config = dict(
    norm_place='peri',
    rope_fraction=1.0,
    init='normal',
    final_lr_fraction=0.02,
    doc_mask=True,
    max_steps=8724,
)
Each number is 128 + 24 x the weight over its row's rms, rounded and kept within 0 to 255. Layers, rows and columns count from 0. Numbers have three digits each. The size before them is the row's rms in percent of the matrix's.

# up: layer 9 MLP up, 384x128, rms 0.0802, rows 249-301, columns 0-127
# down: layer 9 MLP down (transposed), 384x128, rms 0.0799, rows 249-300, columns 0-127
up249 105:158121128137131049132115134117136122150168146126134113136112125159121115162152132106099160135134152082160144108141112103166129103082102129172102103132197138104119154097166124137109080126123072130119169118130113133098126142144155158084091146106136127172114134100111129151120111132132131070139140147105129134129189108123141157158142109123127122130147111120109146107149143127097099155116
down249 106:118144127109131168094144120155128123133157106121166114132142111109122106092126150128092139103121073130108142123146079142142185097147139090121114106142105142112166141098116102117120124145102165142134148140128159121096157124104111108094143125106100127176143102186129128120094134159099112154109143124144123145090114162156169133118160122107138143175150079079137134146129101099164165126168
up250 098:153155114155126116121137151068155148136136186066136092122107076122075155101112103107157115165125123080150140138129114122135167122158063151127139125172120095168112135132114071136104122119135141147166117134141133090116114123122132122131158125112085125144126094148147150088125123143105126139138127129123143102140166130089154135117140089139132153148132130105144142121185130136125104148149
down250 100:151120120117151110128107125136121079129094124145108110093158137150137090177109107162118158091125112140113138143082134135166113121078131087119183138079130123137136156158148148084153124150154151149128137117122108125154196118149157155131134166143103127120139110156136115139129145122082128108185080131097119100125124150120097127128156109139122111146137133138097108112096126112071166155135
up251 098:107150186136137125132101142136101108097116141137123130110168133163109147072112078124144116121102133142134169126087095125078105116159172139166124114146111112108121115101125131102156145138152134116128108139119111115123127142171170139138153136101145132150130141159107133095139105098151168103140165104118095133096098120145116178174100124125086104165114108066104146108139164118139112135156
down251 102:144149146161185136144154130152143091153131136126150138157102143117115134098188133115117116131144095162144115137109131111100129113149128134156159095132115129077120112130120145141169084123090145102118146166165160083141102081107127103135103110134107082087141129140148074120133143117130122109151116113098095163136138103133162060149131119189117111162122122100121146111148138140139136124126
up252 105:122130132154142125130133132140131137143138147125159145125088118109131119139176152095079164112155116118130161113141107155091126120144138088118091085121153193154129103136111128065102127155130101168077123145124163150132129098151117140168134149108095162145113106111157122132146120115086121121133101141135119088130166097145150176112111139112109168118132148148161130113115091127111073163153
down252 099:108086096119148161110153116119136084104163126137173110189109099124141179131098121123126134124109094138088110148185117180133083117086151141165131124121145140103101103137167124113110159118145119132170151146099116145149151150093132155138120157106130124097129138102092159095134095145143140129147091100071138148101113135117132149110095157129124129116144151119152140128160129156093132125126
up253 097:162186119083136154120129084129103120187086113109120106147106130172127153111121143158141166130102115104158144089118131123128135150086129122123133118139148122113113147154156155136128128098152124104123103147109117117083148161084151125172090121124111106142166109100156099126109140155152147141167137125125118123135109151115153124102175119079159097169143099140112102165119104134141104115174
down253 101:115088131129120102143127117099165094132137150122135145123140111087151123125160139144115114095165148128130123114177128113163135107149100075164101189097118166151100148143158124111145139083131117118135150087148121145114082147109158131141117138097132134106159137108128130084099152126151119148171098138131161146139172137130130137073120114113161123106097171116119099131096106175166119108151
up254 094:118118162144150142121130164128110097155070168110175120170097124106107133096107155112116140124081132125138164146153142126137173110128124122121102115146123141105106146138114112155089134155127110166121126108141126140086127126121161127122090176175170133105139150104137124108150148115144120111107158104104131126124094137105120158144164121138163121103129117122117108127020130121103137137161
down254 095:138111092087155092158139126116111120123141103132155111113145137139198142089135131117100161121115175116110084137148104058155131109107152112170125107129113103142165099115112122145187154091090150148135124137139104131142119130122191155131119101104126110145143080153132161131152126109155132145102139130156153097117151116086116144106110137135127108125107151146133110164144155093118112107149
up255 102:117158153091134111102137115100151123083124149134106138173150144155115131085177165137157113161128113096149112081113130128106126123181135082111119112131090136129131096097117137105137135108106135076107182144123112172146073114124118137149145125122143093095132100101153155133124166137098146167138132113179112132139163126125154106102143127105127185125145115153141101150143125118130087138122
down255 100:095111112109112146140141115113112166084103104139145128147126111160119141101129098126100117118181101158136145114094086150126164117145130125173110139096133120134132099138141117126131135153134075122110105049131169121134153160093113133135136134134153121123098120158122181128088106180167101129106135147093119133175117142109114103148164116112136134139157141172137139085100169155127154135125
up256 105:142118116132149094136117116113115142131118142119123168140114148119127146148138115157146151150110154136157151149115168156122118132130138055111109121166141118154149088138146110105101118099132132069112113143154105143141128158079177083099063186093160123093117155151142139156148107141129120103125092104132128111114133093158097136100133149118150165136136146127174116124114132167148083111145
down256 100:124117165139143109112118096083129133140107127105144128155135091123108167140151098163146115116117141106121130095112114146158112076099119112147150145099153159113121162131112158086127064159139103092138145126172131093150138095123115122101099114108144129150158129135153124131109087124129164152157087201123095128163122102151121106163126139149152093121125170128165115170151101131125134154133
up257 098:149114145117176141132162132137148123102110149125126119121122116123101130164085115094097130130153094110155130105153143155152090121108099142142170152135149109156139133129175153101110097123151151107146105156143177108132157142148071137111171092122131109080147136130143088128101131097155125169172158118142110138121140100107112073110136124090130117134126179100119154130089155123173120106122
down257 102:111153103113123124155139112150123137124164137155122160133168086149133108102081129109145098135107122138107136163097141148080147145160135156108104111104149149105104110166123128121115190125150106158182122124131068141119117095108127108122122126134108104154144138107111184164112092105132107172089125146113161163129116121146093140113157103114082142118127106147101140145153158081099144143131
up258 097:083122146173136132097155132124143113146114121146138096116107127105097144156106119111079181081132147151119164119124137126108110137150117119158109120142151179080135145130144115145122150088153176099157110121109136122165138090174128108118134178107146128128146080115140093132104129141164172109128119165108115118139106100152126111078121104093098168151136110102146128134110118096156125164145
down258 096:086121140126136177123123124108147136125143130169131135148093132129125097159148118132120123130100108107121146101130140133079110124134130081080201128107150125134093074125112159109147162119093130106159109180120122131165114111140129126159131175146095097108124187121115104131081129111131116128156130148143142178170140088143126125114178120162107130114134126139144122164108109114104121169112
up259 088:121158116118106111150116112116121105182104137131145142090149116147135135087108085131131165102124090141117096136104151146105140124116107134142120128150119114165160132154128123135139130126164097162142143104181129170101117121117127184158167103130092119131126118100146170171113127140105144140170131074089145124072143099142125105105130131154068124131171125084125120118183131125116113135115
down259 097:168117109123114166130111124121131179150157157128126139154127158070157132124169112136131107128190147161128158101139110100104123144086153139112144112137140118137108080140120110116117132155152125098126106152155101104089099158146107162113122096125134159091147149084130109118068122154125107123068138103152115130161135140103152123116108128088146099146145122089115107111137167168131138135099
up260 092:150125148117093135138158126117164134118117123125153140131139123122169105156115110145155121085154121122102118101141114099108126144153081130117111121130146151140122136130111095144193140116117111099120127141126176156075141091122152145141111159141122150123169111122135092121125201131160122079107146119145102069128146127116096127110201124144133163139145096086137139111143084107140085135140
down260 102:131099100165122085144155132148113122114148137152126162131131120130141110088150116157151134103147121133112096146133081104130158112114134125144113094129125100159085098120114116134154212138132131150142131112123131149088147158096128137160162111125125135099104181113135137121136104138174118083120103137104116115146057133129123087149123115088147106119144181141092145142140141115143191135114
up261 098:102152112148129142145122138099090128126142097126128097148114108135126141093126110133124101140134137154158102123107162126098124157112120150093128108140155161114156083140089091120174157144130073088106122144154121116146075090146114146126092102108112117189098158094142117142124111141113113124146117133129128178171133131143128120175135113077165161153124163129158124134123190098104134140122
down261 100:137089129122104132128084139115122098101146133092178137102108106136152116091133080137116125168105122109098132114149118104123168089087145157149122117129121186147127115124119095149146158156116154106173138060127099111143155092117149156140144131134128149137112119118134083136169143116129129139132136152091149145170112115183112107142116133114139144153159121168128178078139130102117102140132
up262 105:119132115170151141170117109168073160112111144098115149157126124136123132144128137121119132091114136102084129144131098111142154159086145157156140126109104131101120125117124109132156104158109119119162181136171130169140141093180130090101127109107140139119122144169147082094135096096141176115124108142112151112114156103162092138098116146152177119125135116149109165109100112121099088131100
down262 103:166133136144145171166135135113108141145090157145112170130138113128170128141107130102154147133159069137164149100108100155114125141128131100114116138093106086126133150160103130126131154140081136156053107155095157172103110146132104098139138148115090128113134129098155123111112110119106129148125110140077154155109132127104111117142193144150121129105135128097086139159088150144126151135140
up263 098:148138165155111111154177175126134111101125111125081178147109079125137161131128094130159132073139094116096184137151135116126130140123149129147124160130111131119133109112088119149140092113146108117113095123106171127114104106122142156152128132137138138164124143142157135136163118106124120114088152127139109141156095126125130103109164113155090077156145111118149117120117107069113142201124
down263 097:107106132101173113102143097171147195134119117118153112094113141160100125163143114147090156122103127145105121094120136070155097133154137120103181125099108138139101124112134120130107155146142097099148135131101101130113152145169150098151155138149102151105119105132099152082111111111122122099124135148146096131150083157157158138138139119136136178137125133137122096097086155159156153170133
up264 109:089115145148163134144110146141169158104077104113134143118109152169159106099123118087138141159116092146148130104139120114135172083115128121067147108103087169107158110110157124184127127112113161109127114161131168178116132142165091158118163117116106125140126119103129176109136121121147091138101123103142139143132149167137131064109111102143147086148141132106115133119127118130141139128135
down264 103:146179094123106117163085116119132077131135158144102120149148102084185103115092077132100129138131108149143149114100101143106154099145147123117108134120176139153131130116123167107126119149115079105143124144122122092146107134122118164119118091133131135115136087109070144137124144145124144158128127131162107139126129088137142142170166101137131108190147168086160150135107127112170123128119
up265 085:100159172113135134136117140084128102100100110155149140113162122133100137141138127157123139157133126093110155144113165134149125115172104114103159078161137113120158152160134142091164116118121126142098153118125124089056126123143133113177127103116099097131139107113100134094115124142127174127138112151161067138114143131131138110140120124194107103142100152081112115148124167107168106120121
down265 097:156088119111136120146120133126094148125125163135139102108115142087180165135128124113152129112141144113151135091125140085146118161170131154113133129156147124118103145117147108135143111143160090117104088126140170134105138158106150113154125088106122064114147145109172131143133130136144098114164103107146103141169081131137133083092097129148135140103064171149122149080171135143111146142117
up266 102:106161143171132106143100156103100091136104150164160125127131158113167156087070116121148113140129100141125115099093158143094131127143093111155146150158135135135065126124116111131105118120114110143123093135107114119145088106115178111146141145130116133162100169143118168169127142136124163123131134088090132143089168131141176109143119136091166133139105166100102110137119123149128104153091
down266 095:116123131137118158176088163131149100145140158119166093139144183113121127080152129125070102130134141152113121123148153153121112164122140134076134125127173108152123113114149159134119125137113107114097148144136117125121085123105157158148141102131111164116134111120112092107076119089125146112129082173141136125151138147127107129113070119104120178169131124099081149119131148173115102157128
up267 095:135141065158105106128139158102155130097129137113130148095138137125164157139131127115159109099151108102193126144093106107115150127091122131172104135079138114155145114171123135176124116129115085134092143105131108111126126107132123132142176119110150106110098163103166110107148147144166139127119118090193159133130122104158133102140141101156128146138135100101129129141094140122117131074171
down267 096:126088094135075098112137139124152123138184095105154100130137163180081136162182151100113144177150110148121120116101143156141139127128111139105133113098148152121139100142120112155121079130098140114171163085153111094119150147129132097117153104117128124147115162124145139136143162102116134088136130150164095086101096159153158129145147145121108124115151107125119086120145130104099161124111
up268 104:143116092133127149168139125144154120123114088092134172133120101136147133142068089151153114161131139137114110157131097142142129102131096082091145127118156137116142127143157138073091093103126118095118104129103128110137101141116133178128108130186108128175146118193133155141163133096123135161174113115099098142100083137122112132149117125123144098156146133141165144174108139121145121118141
down268 096:125121136145107112096113093095110140152080123106114119129165130160135158134156141120127118145151146121161177142112127166099112108166163118093130147117176107085120120151139133127128143142115110181137127130113115166095131134124070094108147132154120153119121100156154143125154153078138139126127126090155105153098121125124157137104112098177109151120126127060113142154069131143136134097167
up269 089:112100107106103164151152161131144114122160131136087146164119114114170202132130103121160133131119087088152124135082157114096143108103111117113109120114131140124151144112107121135111118104144148121142105079115117127148161212103135110162104139159118087132139099148141146104154149159114131153130115074091121116123150117128165101109161097111123161080135137109140113104134145118126131143153
down269 088:136124135154132088152091050156134121077136142096160114117140166119140068150103180141159118127130105120149120102119163129159160144132110125149148108116141097142090113117131097133175134106144122130105167109156095136109104086139132132169132106124083159122099112108155162109143122094141156124131132140163127101099098149155105125102132119127124108130157124099159171132161133118153128152111
up270 102:155137141131167113134136184174130144148112124177143143128160135065152139135117122129123097159150091103111101091121121077129127083131097126066131146124092136144159094167102151133106149105108099187075110082127137107161162127109132136136148143137134110108126102114163138106134145135123079136163125138183111126135123130120153099128130121124128140115161144159114120145111122130103128154134
down270 100:127101131114127154151110076130149148118129134096122124140078143119139138145053139090109117150152109169102150135142166151121150195122133139125099071105156117148167171122119084092130116147161160153108123139141116165142137126120110112111136086187148112141122113133122144128140115140127146166091144119136133095158117126139102138161148102114124065095118120107154131157129126120140148117133
up271 090:073154140149099125129114138142143150163126128059125136131136085127120099078122116128142115110137125134076098186151171143105079130128085140118136136139144145162138112106132076135132106119119116080139160132100116144114090127148127151144146119158112176138117116141139110163132168119121157129131125126127155160136159102150127144110128107112168131119125154145152071152120127134077081148117
down271 095:140099180134118103106158118166106119127120171122114129137152139120106165095127079064137135114154122115145108150152100193141150119086109118118127168127101107117150142171125167110125145130112111121153181098141134086124136116074148105154106110102128080150124137166118128138148118163098154125122109150076126150134092139145154117099139139135111120145139135131155114090163138111120134098145
up272 108:092090125088138114153136123154075132120115175165146146133143124122105108131109129150124184132138106090107156120120115110154126149091139155079123160140191146155106138118132140133115144138148116116134114163128142160118140135122173132120122100106113160116121107111108140159089144125080154122161129114104105117085103096139135136139103121108138169114101122135098093127182110171156190118142
down272 104:137109142172141148122099154115142106080144160116129123134107159117138113133148114116084128104121134132106143140141124158106160144132148162096141145125167126105108156127123133123131143138089122098125142089113156147105118153077106084131127134100132129138152177126131164099113129150111097168133151105138137191127116066131138086097123149121135195122158076088152119124114133134125080150164
up273 094:146178117117124058120156149142124130129093133159201121197148143134120105134135182107117110103100104129154152128160146136100129122165116109121152126135158131133144086153111146116145120144104105128148127115140130154056130151175154130116165136080119090130122118137094157124134140136118122142102135129146083155132085098114144096125132090128155138148107118131105130122104150109129152114107
down273 100:097148133121130080126155143140108131145174123151111171161147138134155099120148100108111116120147149138098109090168161127135130147173097140142142132105105121113124118148111126168080119091161117093139154141128104128118062160137147118114127108138073153117132136130110132139151122159148147181122124137136073098128130162083159106086169140148121145142136101162097132110108163135145115109163
up274 101:121092147100149137097159144151139125137106120162154077162118142067135131157144127099135147130101107124130123112126117178102104185102109167130086101138150156135144170099110156116141107089166085125133170124136181142123108113100117128094097177119142095120133130146109166151112128112142138105133114150159111122110141132141103136132122134129117115155107110134117145055122147137167123146153
down274 103:126119124110116162154093138133150113094125088174130107109133058132124122119114167097111118155167168174124130116124112132110102127151170085140190125091118134162149105143105094106141144106101162154147136120113142129118142125132174095156129107113140067125149142134123119103143111141143093088127176127143107133096122161143120086129154140130137125111143112104156094151134114114141123171163
up275 095:148113147153090121166137099097097170146098130118094117113160158141090117112093111206188128159133114105148102084161107137154153149109114128142137099107100103111107152138124142092126123134150150123123104078147126134111114159139110156109141158093131135133141127102147128103139135159151153147160108083103160152164100143121093144113161083135174115111116119150138124127133124121119152122100
down275 105:120146113112139130095132120174094149155149116080128182114122148162129134062165139131134137080120103127115136157094136104095143149095162107137131118152146126126122158127100153142147137123096148128106091161141095099118103151160111118164084197140123118108132145145164081143121124093105152153120078149142158127100145100150136149132127128100113097116135126151116145084141139151147113137126
up276 097:118143123151157127125143137121096089124145115166104102145114133133076107127125166153110089158148143096179114175161139142155140162135149134133143106152128074112119103160150122135123099132092147102159124109129096103148143119150139175138127121117125126090171119112143135184137124143108135112141145135103131151080191124118112110131145097131091102097105148118078131066120140136152097124122
down276 092:129115167141108106119168142105131182122112141138123132129129134115142140112128104126132136128208100135143130128078163142104140130124105183116126075146109097179101116107112110114118159115118096100097133130118135118129127194134103111131173111122113166093123100096149117134099123164137132180123119128123139123129122092119140126099141138107164083118125133153157079153139169091143147117156
up277 098:141117111135144090105109145134177169131123124137146125169144138101127080118111124107135157086177119134129160124128128159133121130130151119132127127099105120119135134151100116138166128163085144126165161158128105128144137090153108094074114119114168114104146120161146138109117135193113089157168120093136157159085132127140106114143119095099109139148148076135132153119080126152145072138115
down277 100:160159104153145150158147074144118135108136119108137131100147124141137144112109097118154166144126080123097092156127128126122131100150081061111159154098151108122103129086167135158123130139125195134094097105143125159153101106162133106112147112154119145124121080128146105131160117169142157105121127129141107127143142126136162087150137139161131096104120162102086155115117159138111155147112
up278 089:129118107145134151160110129160127110103163124126144129170105098129146100135128167113148126124103179119149130091134122070132133127100120161111189124165130131155135120112147165174151126083153139110135110128154137109146152114114077133133091118085162137122112126120086123135153125163144143186144112103135141121139149101092093088104126090151126120099158128083168150114163151095124125118128
down278 095:140098145096150149129107144159135102156130138114138128133129148103105115118148130069134059155110170115119097144121125120099125174122085135133098183110100094125145144123124128156111075149124171067123111152126132115106125069136118155128142153154128157176142116139134129130138117185124113117110151135126137091137113149173157165141133143157117145131129128122138156096121110074144108141148
up279 098:153124121123127093136138181140123101155123135110143172093114130090099150126093137122158155114134114122149154175163125087103142159135139136147132089121127157127117134102159132121085135112126132151112135156145110142092125153119091185121171146125111117148098078131160169143113100055196132116105128097123121110115120106123137151140158129111119128078155136088127111144162109134109123106130
down279 103:108103122126127129118101117131163131146155066183116114129163138123099116159136145148134157178149129093095096118115119147141152118132143100135149136127142083141108121104109123120175115113137146150119126076147133124139105094123123131098123189121181141079089144108119116116130146129153115153108123163113156135122077135098142156104137173134163135159115080135106163102079141140107151109119
up280 094:123133130161097124159153117141103168127120101124150131087169148166134129158104144157155128132155084135128126114140130100126074149095141136123152140085120149157140125096110132126098102135097193137142110129133102166126144115130093120112103118161126108131131122105121156167114118170155187094062154179116150141103155081113088135113083111104132144135117133124109119113147100128138123131145
down280 101:183165155130120133101128086089160148167136135111140126151150127126123135135118121119105099121090117136140177077122155126107123148106098162134048143137102094126142129114137137140099136123153145145139158137101124127102107136110121147132098160161087136107119143114106122123136094093102169149142115130145140155173153105141149122104121163136132131144130123159177096129139042146122146104129
up281 096:093121145115182133173115130154122121137156158125128121145088141123083116093103126151128161103147122089106098091121114089113098120140123144171154112113103125098131133104183146131137149143095149132126110143127118154106143146141123118111121141112109124104106184155132071115167129126107120173158111105066106090141164134124126156174166137139156105153097096141139125156140134106139123164130
down281 095:170149122140096131124195147090126135095141104162147107151120120114110078127109120179158106107128097134109154098112152132148131156101139131128108094140130134130140097189108150122149127146085154152157142102133190127105146107128103134147137143143083139114123131098101165129137125128153133128167125122146160143113080106131131127119143107124103131103127175132151100110122140063095141105170
up282 095:118141117141155139152141151123151099112134126123108109110125113158155133139091120111124152144111148115127156171045144112164117159077097101113102095132080157151178133132146118126161152137104102119123122108141103111132119136140143123117149146121118102150134109147117152163140118126092098129161113146121165147079121162116130129108123169150111133183131123071113167118143180099077128112128
down282 095:111093159102125141129165113151109132133098114095103181140150167152118110117162111144074105124140110152127149193129126139101117123105149135139125144118155092104118081120118126164107092152129161102112123154132149102125121182115116104098161134084154107132115086121131150116163154085152095106115150136107124147155128169126156142136131165081146151146129131160127095131110133132151110078125
up283 100:119138099153125133174106125096124175193081129165125120124098128152130115113144151107103091124138134118174133111102116149141109098125112163121143125143145127151135155081119121132127104084119147137154096132164167143120139106141154112125123124174101107127109155124159158127145113132131137153133149150059130104115106152081110164139109193105126156103127080130121132095090120121160119118150
down283 097:137127156112117118101126106110139145124091148122154117131170113150135123120096164122135144188115121120131073156133152147047151141114142100118139140125160173091120122135125131137106181122141134139146120097112141144155141134120117133198108121110172101094123132169111108118133097181109117128101124106087100121156147114136133079150105152090134131117151117172131140134124112146106158105165
up284 100:153127129155115106137094139143162119112133151132109124121176101145139147132120120106104124110184135120152135116138158141115153148124111162145134133178158170114142079125133083110130116130086148112148163132105113094145101132174159103129115106102113181109112118115129133112081122119147163154147181161114099143130160088127116092107147125130102128103109134107141141119085091072094163116163
down284 089:123102103082161113149079156134149116117134156150145142176127152174124116162101141171121143091155101129142120132088147145101094147158113150145098107146196148158129136160126115096119128160111143136130120138154170145147178111088140092149105138130142133100128116111151112125097111117104134143154137135123099149114095109095081141125134157103109143129168098127122092119115125084168136098136
up285 086:139120133141151131158136199108148115095149080133074154114136112129110094155130076126090090127159121114143109158084104117135082099140139109087171131175140145114113154125118133141130130114133118137110112140144119123114153097140099145096144137082153099158148112164128150145127094116156100163122127133118143117113099152124149136134182094163114180138134132129106150133102172096135139141137
down285 092:172119087141133130095146092089133146113102144136139141156125111092155128139144157106076117102113137197159140157165145133160118123114123108131144160165108145178127119154092108126109122110118146096126114118106104111140119141160091108128127146134131149118114100102122131091138118110152090142183174109135108132109115148149136128075127132116148121123080105165109125160194152119111153124150
up286 100:119107128120136140116088100150118090130092169111147131115126108136176168116104147111138118104111148117137143151091131133144116131120171092132121157148125141103136158154138124148114120139106082120122191137103144098112161149121140116149128101121131104111091145145175153123133110116128104153134185104107134108157117085170072090105130168113101122202122115141140155155089138118106106141135
down286 098:121145126122168109169094129116141144130155112137166114101116126109082062127148114110113153148137112126163175096132123120116131083094101140118103099131160125152170125113108143153100154116139149141111119110122123152150111176093113117160069145123155124149137099139113114104137177111148115151142101121103097127107123179125140142163102130178151161098104134143120164162117114157143158110098
up287 109:102103113174127108155169131155147175128113104092128148129135110141146119128142135151133086112110146171121140140145146120078135121137120132130108104101122141126135110113106157119134158117114068128134082138106131133110094076150122125150150133161099112169122155096157139161151111164133092120113113120099125090182130121135100124106083103109150073109144141144149140146174135135126173184127
down287 106:126122091125124132100102098113144126159148114113165155139079105131146174091125114100088118143110134119091117143119113097130112109117145124132148119134153154108054117144151143134190142156137154071108136131117108178110128138115120113118124144149121146142121106137095117171151124100104130152093157141140127145114133119134120163165137133118097131165159141179138075091106172127120122133181
up288 100:152100126136125131121110144110098143076131086145156154154116122110116154138088132091124100139150166157151131129122120120122121130160146138178148149067128138178114099135152167112137100158161138088101127102134143118115106135157140152155124136116146093109151129089151122107126112142120156137077109101160098172143172123088062089136103102121132132111138153142137136113139090154126168126129
down288 100:099157077128163101140124145136109127171113105140119106126147158132119136155090146162137177120116169138143101093101119139121108119126094129132133107134083108214110125047161123126134097119133121144129100121105109142126142124114160130130110148138115128132163135115111132148122111152171181147108119089112156127149143164124097121133086089153123136097123140133111140140180140108121097148149
up289 118:154109132134089083150071147126143129150116167144141137107143136141107137124135129139106093113153147117138124120118110096109177155122121147150108152148130148123195150081096148161107106065147105112119113120131112119108154115131153157106117102148128163094080133136154090134133149117167107109121170135165106172104096168138109122149121142164099088113120162110094113136105140137138141127155
down289 107:112134085097115136088122112141114125153114181122146124123102153120094116145104152128125122135124130111121143128173077110099154102099171110106134143150122125096116123115110204150108150093116116117146071134160119113110120150172118137116122157118095184084137146164131114144113142113150130160144132110102160141121107135143152103113111124132073120118129173141099112147141142120192147119156
up290 097:126172160147103148143095140111155119070122136133134145152150171137099152157120114095124131124107124141158101100131126162094162104079112097167129126108118126147145126145086133124120115147087111134113145146114101113155099119136064132144106170149157088149144139133150119105108118093117137151143123154079170135121147112108132106094150172149132131113124125165152166131120065161124140136096
down290 099:125124095169130121145114096093150096183160093111142135137134114139148107155152122143115108090084106143148110138163149091145111149128142132129161082159140141120148125147118164134157090129127115068098137127142179146098137120134143137128157148136087173152115123131131099148121074157161083127144132144121142094132095134126136148114094112113161198135098105140104136114126139133110100108149
up291 095:117155090111141125149147155122133159128152107141128092142158089116142107144147142108193144101143076133121092131154165152099111132155124122106108162137109110126117150151130149172122122039081105080158128154126161121141084145098112138122131117101101132133122118127105113122158152164115105124122123148144144101126133142163112118123128168140097163138123113093153161142102161117118160124090
down291 094:130116145155126127137150117133142143120087152160180093124138126083145147136137129124077160161136133093155119146140138105112103119142138085177185127080097121122139128147126088130165128150166118097092150121139075110111131124163107170145163101128134123119095121113125145158139057111069109133116118127151110127130162121143121135121144127156155150100118156115094123086130121146148107145152
up292 102:153123111141133160173095151127147098182160126151092117136104126068124143099085168086124141139106126080157139104107113145149117153127115141152122136092115155114117129139150070158093155160120147143121118118114158093101196149146109138144098130135141153112156114111112105157144110135147138133164178118135107164127115121119120134143154154066108135141104112166114124114128103130130112143118
down292 098:149179131135152139096118133115101140089116138139088132146112136123139148150120094121143121105165130120112159143120079121085148129122155113089118129153152153093136064123137134110138124147134123122119116106096125105120103154131090138113103105147053109119113166172144083123093135127177087119172128150114155126124121148124133120157153167155108098156162105138161150123137100175124130126163
up293 099:126098120122101102113108129111116112119141139167120165157133108145128112156166130140140134110139164142145112083113110148143119123135119143082082083152198141113141174148105121117095152087130142149105165148143145115120094105115132144104140110171130160089159106144184113110133128105140117130132100157119143147108130171154146108092099120101102131141113139079193148147134151146126095113110
down293 102:100125085137140130135119157132130145134139100109097150122139109126113155130141089164123180148144094112147131147101131135069057158137131141161154143138171143120146127085104111141162133124132148110134142157108113126185173088163084116164110113128141143111097130112097142129108105119084108154104108131154116173124104136124113169171118086143154127105108134155113123107121143124147160100144
up294 094:115103159102140135159128180127119112118100108156116124095107079150146131153131113166158151130114126097123144071130135108144102123178111123115167161085124196110111125170175119151108094119108156120113102129112159110143109116070107164150137133127146129141120138171147119111101143114108116136126101135141151122131143151111125150138150116127184118118133144108152150097086098089121143084121
down294 098:132152132101169120114145069137138114135108142122117101164157139151139096090113105137131153121148135158122101149095149150117084148117100146121107107173152120114141129115148109102150146151109093139154109140108089113118138173155092161106124141133121108090123100141105144107105171164104129127108137171142175157144105146102159137174116122158085117138096143141112074174104149149116112155150
up295 088:074150138081150133136121133084124101116148167152176117125121121119135155183094130137120152083121113145118171114104108110129093132114108151084131103164114168156162123085131153097128138109139146158117141104088123189108125138123105127163120109107124148152117147104136098090116075145139124142166087140101081132109131132105113111154154156137143112146175122131129146128139167121139117128134
down295 096:121096122072130117140144152167167130186170134123136114092150096101131176122109172141104169120100134123168187128146104111136108147101156119158134126125114111138114139130106111116123167122120087117151142108110130121112147106150155120184092060150125152154100134100098094120161122141105149109130135121124138094135104152122120103129169138143161100179103114111120115119120122115126115154145
up296 092:131174099108140128155117158147145110134154127136180146137151151135120091145122143154139122152111094105146131131110116156054128129133149136103111110143168183108142106141142153115129073116124127108103122141124149107066095115092137107151149127118122161115134103135164128138125101095112107140164120122087131113135135132131093121123159089150171130156173111150145073136116094103156087136102
down296 096:133137137117111153089083081113122109091141140158118129103154117142154166101099098156109123098119147157109117113144166070201139135129095143100163144145177169122098140117120111160096134083120124144144151184129088133150094123114124134102133101095114134124133128092126110089107163136123146133121098124147139104124163150114151140136092172153117131111142097154127130149120135139114163134112
up297 103:115101132181131106125156109132141150098118141152134115171127117152122185131134103125146158142089170105093149155087102112135105153131137145157133151149111124110118102187159114109180084138179131132092105123133125152138158107131101164134123148113133156118111085118117150082097109128096116134120122142089086115146136123133143150172135149119120087131169118099133144124083125114131148083133
down297 101:152122139120127105145127189164101143120120173132111135114152167123116079117118112105124131132137146147144174145142130137110126101099164113107122181139156139148106157105108144084068087122161128113126134139123130079082139146100096164134133094125132094146132146191160117121089099131154139096152128103134126141074140119127094115116115110117158132155154149085144136171113122137120143111121
up298 094:102165141139133148116096118097113112132134116152177143137083181104097104117156122155166110123096140160098118164106122087107153164125097167153141146152137148137127171099115125130124126083149122130110190163146105126098115111117137163107126139137129133117097137121139137107162113140126120077151128130145133078149179138087132161144127116115101153114148106093108093098161149128097112105140
down298 097:159138120124084145181121132120137180099119150120116135124081091114113205127113144078150127137177179135103145103178118112108116106127147128140126113130120141133158134119118122145119115125094137134157101113122156120144105122150100113139170109168122147069114138112138099117104196136125137112129136092135108135096121075164156156155128087106138117102112135128158126144121138123134156120143
up299 103:120084174141144122053114152111185133119065145158136135118092097143127109113094155123134146129182151119156130129132158101121136133135123124163101127141098143116138129150118096134152093145099149153113115090127098141162121143128119135112104078135118127107145098096138140112144129142144104129174154130145101101143137128142125121155133102092145152198122159099149089157151105129138116120094
down299 099:152181157125134137150088116099168119148121108168133113108152144132115092159158102110157151142081100105150161143108104146110138135148139112117111100170152101109153124116132165104100126110111111124114113149135131138139126112046143138179115121140104127128103088096124167135163120122136140137153144120172123101119101101127144126113078147155133108160162129169110104117094126098149132127178
up300 101:135087104149131148087131129115174139137102140140133174107159144138146121147147107144132132092134117100088092130159102106143093115122108133135131128133123119118101152116145209115160165093154154152152177116140129110181150118108146081104118130155183110119167086124139107142160132161145119126144076121122111120106108123096108094088171158127119106145129130129138123106133148148095135126113
down300 099:158160093087138118168148131139152146131135172126151143080141136137129116127156114095149133118103129144131125058159104126114111121131139167118081112115142170109108102153170138149122131103161141097172122133138108094125053117166148133125082121152127165136144136144109090127126144122161138083089154123120082122127150126122123113133127141135115114118082123150114179119093113153143156134111
up301 108:136117140095122096117111098132132140126096115189135090106147157154140136099130112155128151104104143123115126107092132130112110123105127175149105190141055158142097083142182108143131131147151111140116157119103127098077066148153135179143124154103095135133155107102128139148110119131109156144118122129124139082150128144134109139167146128119130117139121160131157168101126121143091127124159